config.yaml
num_attention_heads: 2
norm: "rmsnorm"
attn_scale: 0.125
init_std_o: 0.0
init_std_down: 0.0
learning_rate: 0.00821
doc_mask: true
Each number is 128 + 24 x the weight over its row's rms, rounded and kept within 0 to 255. Layers, rows and columns count from 0. Numbers have three digits each. The size before them is the row's rms in percent of the matrix's.

# gate: layer 6 MLP gate, 448x160, rms 0.269, rows 305-333, columns 0-159
# up: layer 6 MLP up, 448x160, rms 0.271, rows 305-332, columns 0-159
# down: layer 6 MLP down (transposed), 448x160, rms 0.25, rows 305-332, columns 0-159
gate305 100:113067133117133087133109123104127128144110142156129157139129138092117141099085110167108057122149126125170130095130145134099172128144128142131143148124106103119158186118115154124157128123130086115124151109175095118147128109147123148157106114140101136114117118155190152154157117116177128140102135154086127182167125156162124153089154116114102117114088136154096144116143108146156082120132104112124132156153108117126102147087111107153150114112123127160149107179137140130151161129158135
up305 104:143084149085081105178107144154106119138164135110157169136177122125163136118131100152136131153103134171167130108166102156149095133118111131123140147134113103116144091119095111115091134137122133094116151157107127115111154150129110161110131135112146109097138090117140121129114122064129139171181094157144129144104115110091103129108134152091147135156102140102124128130134157098103144136188128114122126111164156139151132115126131151076092156116142153202156124128099110125135098126118126
down305 102:099119136122124116122149154101103144200142129132135112162102139129120118127159134155102098133150087149143122079137147159122140166150111172098094147101113102117167121148123153115126111150111152105148130144138121103146133146112149133100137139104196129112134157135174156112146130111122115141122096123101161127141068157127087111169136144102118098155161164093103123147141159125150140118137169107116127107173150152125105107131104153109109116126155107157117148158122113187150083155075131
gate306 108:123118125093123138116143143100151113112087138137130163125126111133143123112115133147094132150132116133142137082144161182109174116136125109102132116130107077107123092116135148112179076108094141120151101108104164127077134088120156088107118095165077079120132134173145156159142169152112138103126105106105142115123133113123140119140134133121118094130121150112108116153140150140156139161104118160146122151153123118122129109131106146164206158116100128125200104145160139148111132103098097
up306 103:122165129104111097115132148148105087155112142095116147152114133141129176134087166120129146107150117069146109164117058099100125101141115145127106136129151165127132160088121122127116115123090136128118123126110112154136126167114116166176125127161124141137088133109136122157133121143137130092148165180134173139142163109110154123093138130136157121173109140149100129122077089141144108138103140162160111117160146126155120136144068131114131148132117091174087152113139104078154148122150122
down306 096:141150155098111117096076127123118103161173165152125116100152142200094122124118131112060126040085122159150136151110161124129147156131132181122139133143130150126131139124111126152125144107119113097110185084122145116123132124138128102154126152121124155160109127107124132142148155126134167165120152128084140116109120123086140168100174135128105122161111109143111150128124117151115145155133137130159122074131132141099116119120171138151142157139128131152095136087099132135147172136118136
gate307 104:102166078112138135120141129121088144141133085123119141158115089132175083148089129156127132153115116146137148089134189110117175171136124121141147108134116096112132109104108132124123153161121163092168087146118119127112123108132119119150096134153143154138167141160122105118154103074086123112111120142163121163152110129102150148113148127126100131112114151134130114171148092134143176130135158128131144153142146168134148167148162167116121099123154115146146120096118170183119186105131109
up307 112:091144110149094149114102097131144128141128137099134104122085143115134132098116167143156122098084108127108110116158125109102047122128123093107106116099162148143117113141128105163143112129104101126120104103129150104134083140096135121111119153106116157114122112124106127157110134151143132145142132103148155133129122070199159138147136154148088124134119126084155065121153099138186137154116137112139116145120162104107079169125157130164138124093085148111122127141133127120123125086137077
down307 111:105156104111171143123140105125119113142129168141150105168113106102142139103164110129117085137166132132149139102152110115175116111115176086115140114125111131065159143124126149123112118137132160115109134172143180153108151120162112109121165122123161118129130125139125115091122171135101099114163132107082093122117103160102133118104107186130146069128151131170128181123160143130172097126114144100117150111155083120144124162105108085125139153127146168134126137157125163110160133123130157
gate308 097:110136141126165091121139122081129114155121112154146093187123106088086103108127139180094127153138128089122158142147120081138136115116117125106092108137086076138119148128153122154106106131148143159147150151109139096121109159097120114125108110104103127140101161111125111153099080190158133156095123112137132155152179124127136147121105139100153089146140117150128103168178084135127133120136117102161121093155116131138117108101143128098121131109151162102130130125085131187109107150129115
up308 100:089126084176133098117127112115069114191131131115125124128131148080088123099120133164095097126102168116146136129101108153184123115100136112124140119164126118144162133137144109112131115144137148160129136169087119165102096139126112098146111125143144129112127132144147122187118111106172140195094138136105150128098117129127132158113107092140131146137103135187136119126115093124169120111098104083148139092146096141139145117103129151131147113100093119108114117157146152111122095153108086
down308 104:125132137146163147129167121116165145131127146100145140092111160169133149118116126134157123094177156137131164162112142176150160113142122098075128133147104155119080140146124163161146143167176166086106121115104098149115101126068125136119150129146109152087107150047135127125137113144127112104113143139110139113108147146155114117146148101143130133131101172118107139109093110141078096116087121145117097136121089133145099121106129116131157105140165148097135122124142131122159134132175166
gate309 090:111139197149119086130129123118123118126085111164086134094120092128128140114138133158069137156117136176108124129117139097074106101169155117134085164104114126170101145135108161131126132158114124095069138144094089132113060128157133139124155143082125169133165102122121100127121124114147156137105135106150142175111141143119123095100111109116102127111148090154096156121096078148108131172120128140106124130124130130139117130094147114144157118138135124150153139131105147115105138140116169
up309 105:131134157103141128141127148141073110115126096104068106128126093109149126138122168103147151104126153155129141146151160118097141155128131101098147133099130090131121124110113142167111128128063109113128146118116132140134111114140103104168146091127161154151139129125100130135144127099103110099106115084105076199131148123121115136115104117095142114097112119137159117154104118119096149102119135173104122106142161126128154140101111122160109108130125150141085148231119152093101105124141099
down309 104:117103089111123137156122126126150130144138165116149148180121103126131102126133126135193132109132140121124095174096133107110157108150158127127095116120134102105138110151151089100136144132112147152179168131144115086129151144134089123116112099161123120099143135097103101132122148142105108141153138160115130140110120192124148142145111135165127127119086192165142131182112144130152096152164145125177106115138140120092093076115135117140107089166144115161094107100169142104134163128133104
gate310 117:090116115098165136147111098104076102106110148164130120150128122099129103112105168121108121118139116138136167108119111142167123161148125172104093112113124123148111105155079112123172139115161074148108159154157160122157161108144130150099105116106095109124157186142133115120140160110146152142155054113083139102152113150152110156135121085121134130126128131117136123116116124127148165110157119108130125157117123159110103121111107127139097073127129116130128143202087125126132137130112081
up310 108:123133145139147147133141131177131167151145144147171154088152109163131149141114157131079161116126134154165153140100112139141148145153115115092124143106137137104094122106118131140149143127136131155108085137132137126166092123140088139096101129115142051112108145121093101119143112116117114118141120117101121090130152110147170153173134085142132070104149151164133114070124156093142160124141083135152129146131126178109157132096109133126104158095086136085140182122129121135144138121159121
down310 108:090117111133130126150167101112106133091121121115143098120143142118147154076159147120143168148097141123123117116080108055130100142145177151094138154111115115146110139103144095109095121127084103094123136143158082081133184138147137128125132105142111120129126154153124177141137162155148133142132117173168127107139127137102126143143132112186133159120135131127138158132095128179133126147159149123145107098080132133161153156150123109166159136114118181111110094087153150108114127125132111
gate311 089:092135123120128153122082110154145125121147156109128141139118128137162128133110160119171125167128096138144096127118079108153085144112152108144118132125118164132124199125118144154138106146155148169070108110130112143081105119161118115139144081099109104083134128062101139132084107157168155110116117139119129116088161119144107081196108129129149122108129145120113119168147134101128111143145134106120113147108159120127129122110162128088150133123100132132139139069133163136147136082120149
up311 095:149112168118115136113177142112129107144093140127092155130114102137105129112176101099132104130141135206121114104171100123122113114128099106118143114123130092127102200176114133150104089146114121121121149115088149114138120105146137117136145111126092140134096136126133128159098108158139141133139157119134166089133164101133105112151136092129155087169108098179129102109176125127105081127101119118139132110117135115112138138173164123132141107097119153107140120084159114177179154144131134
down311 098:125088091196105120134110162115109144143131125138135084143164134129116136107094088119120133135079107134104115151126145139144160086141162121136083139146110143176156120107142099082118149125117134126113119135113090142143141142152126128159120136153159123101129098119090093164125129122117118148170141182179113141108122161142097143130118102141112121113067149106127108101145144103119124089127111081094157156102149149161128138117151142110123074141095100129115115125170114116073112101100117
gate312 095:106089118124128108099104149134116188122123110114134108121108102178112151147111153132087132120120123165100111115123131104083114172125124160114106113130122126163161166125106063091119157132119125148092114186111153148139175146148133152151074108110095110138110111164149153092119100151168105090126139132133103103113146125098140109104136164107123139112079124147158129148076104140165113111158129104125113144154134126133107154083118115092115138141106168101128118107095169144129136133117140
up312 093:180137066078116125139131138151135134103151123154103157068133083146081140104111142119123138117100115092111119136083097140133146120123102092138133111071132112116095145130138114104144140106148168116108127150153122118109135106125130165118081148159138141123103137149131091157153092110165138115119096135176122119152170103132133156137130120141098111128126119108141118096099149123142127162199139106105160131104111137139159139103109122158144124070103152090114104082123116135157116119144153
down312 095:116109102104159116069118143129133095127133126146130095122122103181128124175101133136107157117136051104127152119153100126148137119120103147113136126128177174139168174100103093176091130129141170175138105172153152141086117153120135124128083122161093157101149127139178148162146153122140124128101107146116126155133124125182167141125169137156114109126119149148130134127144172120146126159114128108152132129093114127082151178140117141132118145130114118150126161118137146115123149103103124
gate313 097:133119079095179140127094131150127086136101121132152111122103103123094079100132141135122154169158125121130104138115144107130090130129127171134109160134136128112161124118125096159134133125131112131127119122150130142155134119122177125149111120175101141085118044150115125110095137138096124116129096160104103106134115162135136155161110080145117142109153114106116135128159132136099110095147152045127099098091132142111085125120157087099085155139100148134106133099135113130093150149105104
up313 107:124145106106147095164125096132128119089077132144131104145115141095142094129132181136114155102126139171109119099157142112096120130092147099129102121114119172133147126130106154128155121165113119138089129129143183128100113104138115148109107151128091136110093111144125151080106141153143114145091142123097110126117124094107142051085143111158097078101099106120161138122150163133136103162127157133113095153151131110122150158120151118112143164128124156089140090111149175126142097109084147
down313 103:117160115171173144110131127161133135099144064135148123086116123071116089115102080128135118156105105096152136141104150100055111126138126106100094130128143135112118155112138111126142135087133151109174129132131144136119169100138150123154130114117106120142119127105137105144114176127191129176099094122089146133110119169143136106127135139137102136128157115136136094112107099074135122171142122108076132139108148113132106091120153122165126098103112124096134134093152101104150135103115094
gate314 115:068149111130160117075098087143152091123085088123125124118101173117104118132116134156139144098127132107119108121102095140098141119128130123053147109197114191164164104114113159151105105135100093151128157163124125129154122115109110153139137138111127149113151140150120130131135100100111090100187126093109114150132113116141136134127099101131111113087126144105150151128137145052106128137094119117118107133152124145137151117131150129114087132125139098100103124075118128137123132124146145
up314 110:135103141107097100176131158120126134106112163148092096134127152143169148146119116150094133130127137086143135098132112156146119094149121159149110107131145152085157127130148167119132125134100123105087162142113167112143103176166121085142082138106114152133130145128136151131122121110126144140152104132123150082119111115105120147141182169138126142136114140164175164106136135096150142150083125116105165153126151162124148090114162163182153119111136116136164140157112117097129198145152092
down314 104:098166154095155141150170140115122109133153121137142131111121096116103109150162071124111115123129130101134072150163161115131153145134162109133118121099115098113114131137078146091130153153115133119096105126153075128127102116127153135121116095130099132154113107120157116106146131147132116166170113156103124144122124130111141113186082109113101179112176145107139143132146113129135148101129118135143130141195133132149098170097112119108146166103077149129134107153137103128141084186166157
gate315 099:088152117168142107167117081115178135118134122130132080122109142178123118136139171137101124146178125088148103112132145208111171139138172106143157157096153111115124136131125154138131102126149161140143123137096123116089125121143157120141134100087132101120134088156175105101121176127157149142116110145131088106093091086114142126127133154153169134132144102140132118124122122123122117115113110107120104193124092134148157111163170109152145122156133177114119139124113120120101143134113109
up315 099:129119152112176160103121150163174158185097198152105151086139151164127082168119133113120129120176119119145118134092108155111125092140131085127172109131092128103125171124120127116090135152085128123136125126109159124131130111092118139160108139119126150088111139130109112124132147139132109106095127124139139113096086120103121142135155078123091120157139117132114111138146149089128136123123122166125116122126151164109174139138147108127148085138128175136119140162128126175127134056136155
down315 107:105104127120138130138139142116099114170140111097141119141117112068103130174091092119100147080124124150113111140126119067143147081128137130120130118147153141145150090146144098141147166091136124145143113104165057117093116146098131143128166121128132126130126136114108125116161129129075132157104149166137172096159090122152123151124145076126127106119101133117122161110145151145170157118104145101146141155115177124132125155143140175086152133131164154112108145121179136141145165110099126
gate316 094:155154131139136126119138155103148117132091166125100181135107191133109150150103085139115135118145110129160121112116131131109136109114125115142126128121190100152118135101157136115122122159105150116119125149124147102160131164160085080143111132129120133108149141101127113121168129163151151108134145119154151112128121139064128125138089149138115130150168191141113090093147113075114120119151131168136094140092167104150152086126128166092091132106111147111164104101133079098131145139094107
up316 091:133088151095110104141135149134126139139153139129155132140133145099116139122131140133131122106137167088093146126131109094118091147115127129105126126144081135153123090144144162128130094112111104152127119089109132149136109138123174123179142125140120084126135144120143152129100141165121119142086086141109123167107149129152143106128131110071187106082145130076129138142149147168148183110137133069097103110117092117159146154102111146123159137116123161193109132147078106091093148099129113
down316 100:120133129105127117130092169123163175182111127133106139160105127100136107086110130126108095110120169124118115132121106167108129136121141109127111114157163112114095133098106144107137125136166145138092095146091101095153162164111092115100113148144137123145105126109123116165135154166114114225097144163153153154117093152144129127099170091130118129128112100103121120123113070135101155104156157077149168131129121108145139114125100128132111129126139135165131112165098116087151145133125143
gate317 102:124141104166058115132138127096100162139112144144105172096124157104122117124106125113058160123131131135142109166085087200133118153148147119096107108135115144154098171151100133115118170118135111152162072146115123138106122103144109105134115111180125118127113136158170121148144091093181137103080099132134148116142111145127123139139145130140126161137139130160188163094128139134132157110142156122139109106117157092123135108138141090126127116108156135176114130117104119134124107134123132
up317 113:071120126104139117139124150176145133093084142102127132117118099153164119106127172128165145175141105122163122130105144123152171139118139092143145133143152091133134093125152142146140116146100123150155126124088132146168113108084132136114098155125149114123146131119148141162156090144153108082140126113150116125136122145110178130145123105154122145139104129116113113170140109125162149141080153166119179110123128116116118127149148184111177151193133114079065148162123151140132116111110132
down317 109:143153158137159114124118177138138180132149095128110132146106110091119061111132146109132106137132141101140138113145122118134097106138119132114104150120144151114126100107117129134119124143100135085074188095139107165108128121137154154100104148124112120076155103154121189098124154153114128141121149135061169145130170109127179145156149109102139100075080150111107115125110118135129121112088122136126146119116074133152141113134122166115114100148157152153148177118132148142128128115105145
gate318 095:128116114133189123120108154136121124186132157129134109127109108103132163143071147119114102104127106129138116153133125105142098135115147133097120126097184107152088143102109094167166141130109131155108140118118130123140099137146138124083105146132102111125144096143130133146094135125116110171146131125114100142116160125137099142157121135067101129119114142137151156149153157150081127109114150133157132112100083126083096139115082075135135110071105081114130158120133081180133169127091141
up318 106:154156126135103122101131137116124155113101125124172152120120101090144091128197147148156132120102076151187149146129103144111102127136185148129108147127116121124090104155141127076083093099178126129109117108128136103138110125112102114126170128139149133174156091123111137124166119112138154132162131147074163148161139108120105105109111165081136092145107130109122131140145143117128128140143148103112175107120144151130158133164129160111130159127120131165174109085137098147140155124137148
down318 109:138137169088117156094103134150143127128139159148128185106111113127117136134163125153131149130127090153088160136168166140143103117120139106149093125129108107130121124161150154122072133121119168134062143110128161141143128084149152152070143105171152126149148161128104129140156103105114152113131145136168150138129143134134133087143111137084108174147113091111147138121143113123126115080112126074125156136096138152118123136143134178122107170173146085125155109119135100100157124162142118
gate319 100:138115104107128150175134129178121151110064107133168134124129112127102137110133110110138057136086093121140118108079095116137127142137104144133168170109117126159112143131131120158114131111150092111127115130139117131089145138105107134153143120133100123125130118104146071116152128132152137157115113156152170135150118082078139099128092104160153156158146129133108118129161082106123167158167147193142118139103128098176122143154099134129110161132120154178097107122123145109114148112137104
up319 099:097141097111127132127125123096137162153133126090101122132130139132159101156154112121119158122147175153141157119142178185140135114141086098155152109139125144115165119090135141098157138147095144124157117104114127102131119128130124126149155118115162123091107159163122143104136149129133127122146100117148168125155170172109099115143153100118106150123133177136091148160150130118128155172127129136117069101066132100150104176120187090117155129104126154099110091120101126165159160129111127
down319 103:150170141134112170110088130117108141078085139107099121118141121156137143090087157108121120141160121133138157114078126190157137137113125143116098144127103105124106177096124091138113105139163098120125143111121127166136096138126133146118119109159139095134119121111128108143131153143084132165094127133141105133094102052168128146103148139168108099119169155140101135124154072141150086152106159134154132097123122134142097094107148130116147180125141131101099140130135114140135138119121182
gate320 101:137111170164076092144106161110119120142158132111134142125132094178090121149164102092177129132082135151086131123122094100097120170144119134126153111154111153145109158148095114105139146153178111113070160148152129107117152108104130153135140173110142103110149111111158128115150136117129110100123129122142132149082123171131151108161150096117161136138165114168133120145135132153082146133136124102175115161137124136151112123132141106122094170129130132104077158133121139131095128086088126
up320 102:122142081142151090125112156100136114169076158122142117125102137117142086122101134161138146131131101124143146159105144099143145105143159129149131084128103160079152105139131105145110140107120107134175125146127143160104101161141127133119105137159088176122082110135121112154131120121108139122150111118124093067113121127141130072103137153130142127127149152146113169192133105119111169120128128140124109169088132130083111197122108124125091139106151126140075126147092113126125098103093132
down320 108:082119124157158133135119085135134143072139149123097104082124124133150098102097163140133137082122116126156119113136140127111133094150136105130117136130124172104146096084176123160142143137127105112079136124151190162135137114152140153144140071141145117163167117125104134120101096170105170133108117135087120134150132102129143095117127131163123123094138122122116158117128124154116183089168131160150142107140155134138136119148113114134142129121080155162109137100077160142130186155146113
gate321 102:125153120086119086093087126153127142085114088138116131149162130126103102136174097117137172111103117162097137128147163097159131116127116138120147145113142140127082134093137127148092148130123075135138156112084113124136115125111088131117130095136105195149152130134119114141123135151114142152095119136160147129115104148150154103102127124100138124153104060115131160116146162096055139128122146125136176136124099162115110100136156088112126072140168116135104142127131155146144108166124116
up321 099:157163151167144182102136139138112129166119146160113111106103086121130142122147145148151145118105129121125123159125132135084098115152087095149120134105097141103174118133089147121126166129170186127097114101133161147164132138134140130132145139106116140086104099133149118120144098141105126168143168128095134123138168107136143141132129068171145156089122174158165113141113103145131150113159109138143105110133127103120110127141147162170116144118075108064103110114120145080129143132148099
down321 101:113156144092057135162108139077097151108118134090148101144177129109095136153129126101109118156093120113123144104099139112099178119120127135132094109161137142136094135105144115137144104163124104115171136157113054128097098079090112155131145092129095162177160122125146127128118170143137123101121102174117108068090112150138123124128135129111134140135112132134130116113124179125142129114147124136127157099133093164092136135116085100109154108161123116158110123128104116134145130125150126
gate322 097:128093150159093120134098076146120123111129142165125146120117180131042144120149088122123103111127127155166085120134112124111107128144134123148122150149151121164087158140117092142153085129175110117086120112127133168102147141130128143128133135152134141143114116167102124137068107100112094103115129132106148108121129167105142147170134140105133120155089130123191126145141090139067100126159109142135140124112117115101130129131132107177123129102132156118092145129101116125141085126092168
up322 096:127151133134132159098108139123123154111095111128126122088140125072165164139133155121167133131126122108148115170136130144127140116036147132108126115145145104116139061120094170130127118089133098172126117118141078147166136138112131126104156127154130149116112123114088122084137129137104119108141096103132097109122132086136132134103090154102137117117186148064107116137097138143106143165117116120130125154161105148121109128118126171149093109178137089146126144124128115136098159145104173
down322 093:177139111119084120136104101121117106123158132111114113134127164187137122108150117098081146099142135117111149090116102173109131118108129096136111133104172149101114132130173092118112166158152168173133113123134157122113090100129155129174156116151071105141098155091139146140127143087153166090110126105128145122154127099115115133099158100117132106152114159095098174144092137118126142119120156105145102137130121107101153146154169116094167139093143141131159117106146121141107128123178140
gate323 094:119130169133126129114167150130079108117126093132134114152137112115166141142103141121107147145159121120149114116139114075085105107146116184082157161115102153111119110161098126124089156058142135152118130183106147136127173126107120085122121134112122113158114130136135129080087173078131121091152107129183084122126144112111137131137134147115095148137085158137132165145175143140132152112121162148111123127164133140121156131149128144137140118145144151130159153124138127150081175121093128
up323 092:103102091142129131131125136150116139145114147116124127128128143166168067118135104136099105119040114112132100120144137103156075111092121128128118161094163130083093109155131114137127110121139131146180133114126177158152104123114145141165121130128103128145114160154086126106127116147150115139145089087147112103119127128134106149120190125100150108093171155123137102140112103133160132136133171155101125099112081151084143153103141148121117109129152106126140154137176077126133141134155154
down323 097:093155134101127141105100135110143161126140125106132088147135168115109121115131145135133141136181135090119148120113099111122111187132137132182139168106128075121143078159114178178129081111147133122128149127128135127101129125129166115125145124132132145124124134170109176141152169082101108152114152128120113092140142146173166157119152164152142140122138137152127129104151145123151104115132149135164148091161063139115164135149136100120136133105131136135122142066119140153123177095162104
gate324 103:122141143133123155174119115178120151153122099157107114112087100174117129099150139132165138134153136132103144176081107147106138114137159154154142158186133122132145148172174162165130130140148111126116118152110118129142106105127117082101127126115096134121088152132113096128136179121117149150155082171125123155134149112132111166138131156130151101101116105100125125118114146120121099144139129089116107124034110166128150089141140140104141155136116100158123101144098148114145115106093138
up324 094:118122123144121115133143126148173207125103130163158113141071120151140148096162147136187131137109113155149089142096105164171145105132073134160154125129128134152163125116105096112161127169130113109149136154130076146133164083163153124163123138113120100114135084108136151101148125166134096104139105137128208139112107133174097134112125151097121124122132121133145153139155149096142103126128143112117117106111148154133133149162133123126124151158116110148111123173133121139108150114166127
down324 100:132134172111151116157120153130076122113120144130124130127084159106112122103113116156154129118136158100133105099131133132162122104112095124175142133126089070164126123166103121131143145104168081186141111146114170139124127130124123138131154164123095145081128129129117143124144093129117096158133143142140124157123096165104099106115108104155123085133126128124107100131071117137110092105085130096089140076072128148114136101139137147152124149172164097150099120133136130130143092133115180
gate325 096:089146124109099160117125120136143126106179114130063124140094126134158124119122159136087081092131138110126091128088133137092103110143136128168137119118191142154136118139139075116132133133138104114162134174124135140160116086129123151091153115125145119141132165097129159125149143153147117140115159134157133121138118079155098143101140179070178131141061131124186111106131140130092146131131102135126099167138132115108121172144142097154142121147120117144136149123158133162140138105127100
up325 100:117117104184150105119116136130124144155131134090087122131099137152123158133123130084109062087136186083153120091129109133117125133124167121138119159130139120115139101115159107165117116115125134124132101100137135132085171109090136182113100127129130139132104206089154111138142128116127105106122157111174094125128161130145147122162133142117111126180122131114128158121130165158140133105132169166164129091147131173121114092116134106135099087147150141128135110122143108150109155092169138
down325 104:134098126154157123144142113127129141111166142145195122128116097148096135136147050098103099129206128115120154145148068138131131170097147126127070145120133122149090134139108132092164132112159151115161108137144117103121123130145131100133112108158113114101106134084094167128140110111155114126183157146114096142137159116117148133155136130107135087134122131105112136158133153115167150098128135147157116122149100138132113122089166127109103154136136100130115155124116092141090166096142100
gate326 096:126155138128114141081134100115132133146124160153108114167124125122149153096136149104146150155140147126176151116092121146104136115151111119119096173124141112144121098120163068148133120148097184164144122125128136122110084151187138104108107115130110128079119107187132146161106114114151139123139126131154162138106085147137111161160138128096158125148152109106120134162131119142075133131131126167107148112138135124136112140092132158107150103152126145112148134144119107086159174128109041
up326 090:157165149101100096114089113141134096136137129148112115109150127110133181116143118135123143107083122090085138141099148134088154109159119140079136135119132136154170145133134137122151156152164149168115131134133112116117118086169093171162128135149079157149109117122124155124116094123134131139150149081170119160151118180143095091122166134134113115138172080113118128184134145092141145122155083165151145100153134128124108163168116105150154107106131109121155091116121109131142101140135139
down326 094:116115123087116121125148107143139132132135134119112116155145136133129143146142127132148136129084128101099115139069147125120143117089156149113109160158128121128121154179090112139079162091157142127147135114095149143130190141151107137128134096119135114141111173136124114119146143142127093129103130111143140127151119113078130116090129114131152150136106069098136121058139137077140100127144143123131115085158122139102131140141112151145048100094173041129114103125118123139097123132159135
gate327 104:101151099123162154216169098146074135130154128158088132134112130129143109110118149125096127105099128141151124137082152129162130125106129130135101123132150180179129122114136141141110138084148141140133140094131129164134094098147150134121147144101140118119078145130148117122149140171152154097103111124121177104127128151125121128176137162119134131141117171097148130166114133146117130152145163059120106122172122154149115084150119146150130129111093097135142156153145102135161101153152148
up327 100:133130120154099108120087101111115132132101126132134145149174124114166158124130089092157136174159132111137142140089125162137119127111148144136126144105153108134107137119116122128122149164106096130108181153107168084128123130137161161119097144095091093152153135160118123098120111119086163168102141171177094135128144155126123171088124144135153105171159109129105086115109097150136150156110099104109121140110096121107098143121179108101157143122121167128125100117102146130154166150095083
down327 088:125131115142152149179123123137167119127152065128152091117171186122142119137159108137096151176119184126162152119128123114106119104098136133115121162147127078148129178138110143104130090130167139123138114142111133119132126164154119156139149121141113099138143101088109141127124133145105104140141144138131104154157128107111136118125085099165152109110094145158198113139142114149153126100156135107142117158146128159154115135128157138137082125135084183132151151186172118122129104161129136
gate328 103:121130108152127114126113115143164141153137138120115118130104134137088117136128113126116090106165103118138122151102097101119107123142126120143124106132160137178170205124126105118134151150112162079132120148123123085094138096102124173104131108094157131084166086111135135127134133123156092124134163115125144125126103175138096108108115119153117101124100172141164131148163118097126114138115145113097110148078153150137157108091156163143096135098138130134165168080146125162140123065157094
up328 100:141201113124135110103116076138161143136105142135116118132136120128114121126111093124111120146147149113127148153112120128137100169099138143098143132186173162108111154126170167108160086111164104119127116112110140145141152166202176120115124102118136119086106097145153112161143094098132103163117072129142121140102102092146139138157162128117127134120130164099171155089128132139144151152172150143144113164147135119106094169137116119141133140085160121128147144142104144143106120107144113
down328 105:152104088133093168114144133153097122122140169149126128141133150122143105101109102118110146122131193172125124151109173096087155110112120113114103145132147125094125121136129122152150158141136070132109123114128160130145064128108108161077111140171161097144084181131125122134128102161120113113100106101098138116138129165134121116120070139134148107102173092158102108147123172145137106107093149065099134131109119102133163130112140146139115154109133110091138120139169133122134121147131120
gate329 101:084145143092156080132065146115137165141125131113149151140134106123185128138079132120147128100168132141128113121101117100129081129150117135128080191121144088129187111167104154138122172121079144136171157144114129148090136124160112113130141110161130150167105161097142084088135120136136126177163113124124117127126135137139106160138163103140088131091127122143123130145135167096104153092096145109135127100161122143120128138167160140118114137132125125126138156126120123151102156155124139
up329 097:140108112146118085137112152133149139164115105121094084107107199115156133098145158148120120145106142075114114140118081157134148106147158141163157141133093098167138113122132154157111123161128081109137142084138103121171126130131159147116124129157119131187115144123130123161169121107145127123110128097144100076125075102147118166125124114133117127110126115148107117116135146106138137146099125108134159145137150136161107147118098148128125124138124170099143068138070089163124140120156078
down329 100:115145122114095128142113132125127112156139125085107119101110163110183141103134141131108163119121158118134128148101145155110160156164126157132120089139123112156109107084142151179127113124157155130112146123077136155110161109109095130125122074131105067168122143145135115121110101113129113145130119132141160125075112157127135139082072119132095096118096144131146124185094151157148099114099162158097108111116110105167095063129103135136138138154092161149152135113141125123110133155141104
gate330 095:116107121154111123110135101110121099093085093132126115149139138123157108102113090134147106118094129139092134182141153168111142094125170128145063119116148139140150087112133093099152116120074091140097137132090154111142166138097104114070117108138112129122124134174129142118116125096153093140103110122153143159125109141127165100139112106098092105111140122143139090140148105107118146146135152154107154080113142109105127164111097156176138132118100121136136086119095136101167079142140102
up330 093:154126095133130157135106115114117152110150186124107091137125148126104101130158140172163173116145123088158143158145182157114139173095156116081118140120102120104140157122117169129128117137113157122103109151121117160127118150139077133131142109086129155145082103133156109140109152091160124147149124144089113103162076102174128127118156116174153126115110176133173116104138170134105150142143123119129087113088116091114141125141141115088142130135119170119131145132101094108131135163144138
down330 100:159137106115110158122153119090145166102145145148154120132106121122149132163145105102135148129134129089110136180121155115086133113141086126138131090117116120120115119143187125120120101123169112151107158147166140132088148157163143096116181147129110141169124116128096101197106160148122094169113120152108188134121122143143162146167176123135123119126104136148135144136128141116120169129136119128113133147111126106090130144102123102059144139120068105126115113112116088092133102143097104
gate331 107:144107125119169136116128150123136119146161153132122136072110125149120132107143164090116156108120060117166181149135111166147141134137138088164135092109129092142141128153149136126124141124103131105150078109167083148106126138116155117134104090136157132128165140137152114149141076116155145128140142197183112120134155143124156115164108117140124160144148104127163130129110119144143071133159078134129176100133102119164107156107144155137140118147146123163144142122147164133117152168134113
up331 096:126143155128143078138135145125115108131119108103155120131116107101107118152119105136095085123152155141140116153134192116125122102142109156140123180166133174132102164133104079088108149105098118115131159147106126127151107140127124131086094185163116126154097141143152128139143151173117159115190130091087170151116146123144126140122186147121165125137122164116113167118103120090122153131132144118139105149131155119116159126100087122140084131137163100103150169145137105125150094158124137
down331 108:127158124118120111096152120128148125162113143124116115137150128141067150158105151121148147141092115127166133130122113121141162132080081117143156166141100117169136151114156092161129147148143119157139124088160083109141166155121143125148132146118124156095086170189105155117144108117098151111107111146139145172137147122109130088141148133137114161109129064065157146129180119160148126139105106124113127114116101115135123111127118107148092145124123151091163091167122148156094159140146150
gate332 108:176088108141114124146112143166157165101135097090098110071066153134133165132148128118147144137117128098116101102146141148130108135132121113135137101143143134116100102144103116148120108155157090107132155125152083121158098119167155123133138103139103151123162110170128099165124118128068104147116087114133133102131139153137143100142132151121178138133108088134097175128180164127118101093163142117144094103133104130095111129136093151126071144162109115124152146138137169135115146121142141
up332 102:096174174147127088166180145140139105110192098127127134132091122154127156132128136112142092099119120111121139171120106127118142106108134133145130139109155133130122097087117105109176097105134118149139110112103109126100153090151105153115094146129198106120113117189135105089136110114161150116143129123110087150149156096083165129143106106141093163129129144105127109108120097123143122135107140109107125108136116129097146115119128133076136170107126142153145127135111065125143094087099114
down332 099:143131093091160136119126127106153142148156156148132064127124144144116132115131121179108085122130108106172088122143109176126122134179147131139165114144144151091089131131083122143126131132095137123149129143191114104158098147128106127126133132132135161099112144114080096120136110108134072180097114092132128128098148110108154161162136133164116128095107104120140142108192112176120135117141112098164095142120122121079110175112135139110120115141140143109134127088103128152108160145135120
gate333 106:089135104133132100104148107166154133083153119138175139152128127125154091125135149125109150155108169152142120151162144117116093122160111143155134162129169141130142092138128109137125085092111083151161151121117143117174122128152152135161140128114125116086106147117119138107138167133106121101182128104147155123163082152127179125143137098147143140088139090158098119116137206154124091136123129125098082123169118151142114145144140118130113112142149083122108153167081138134136127148114101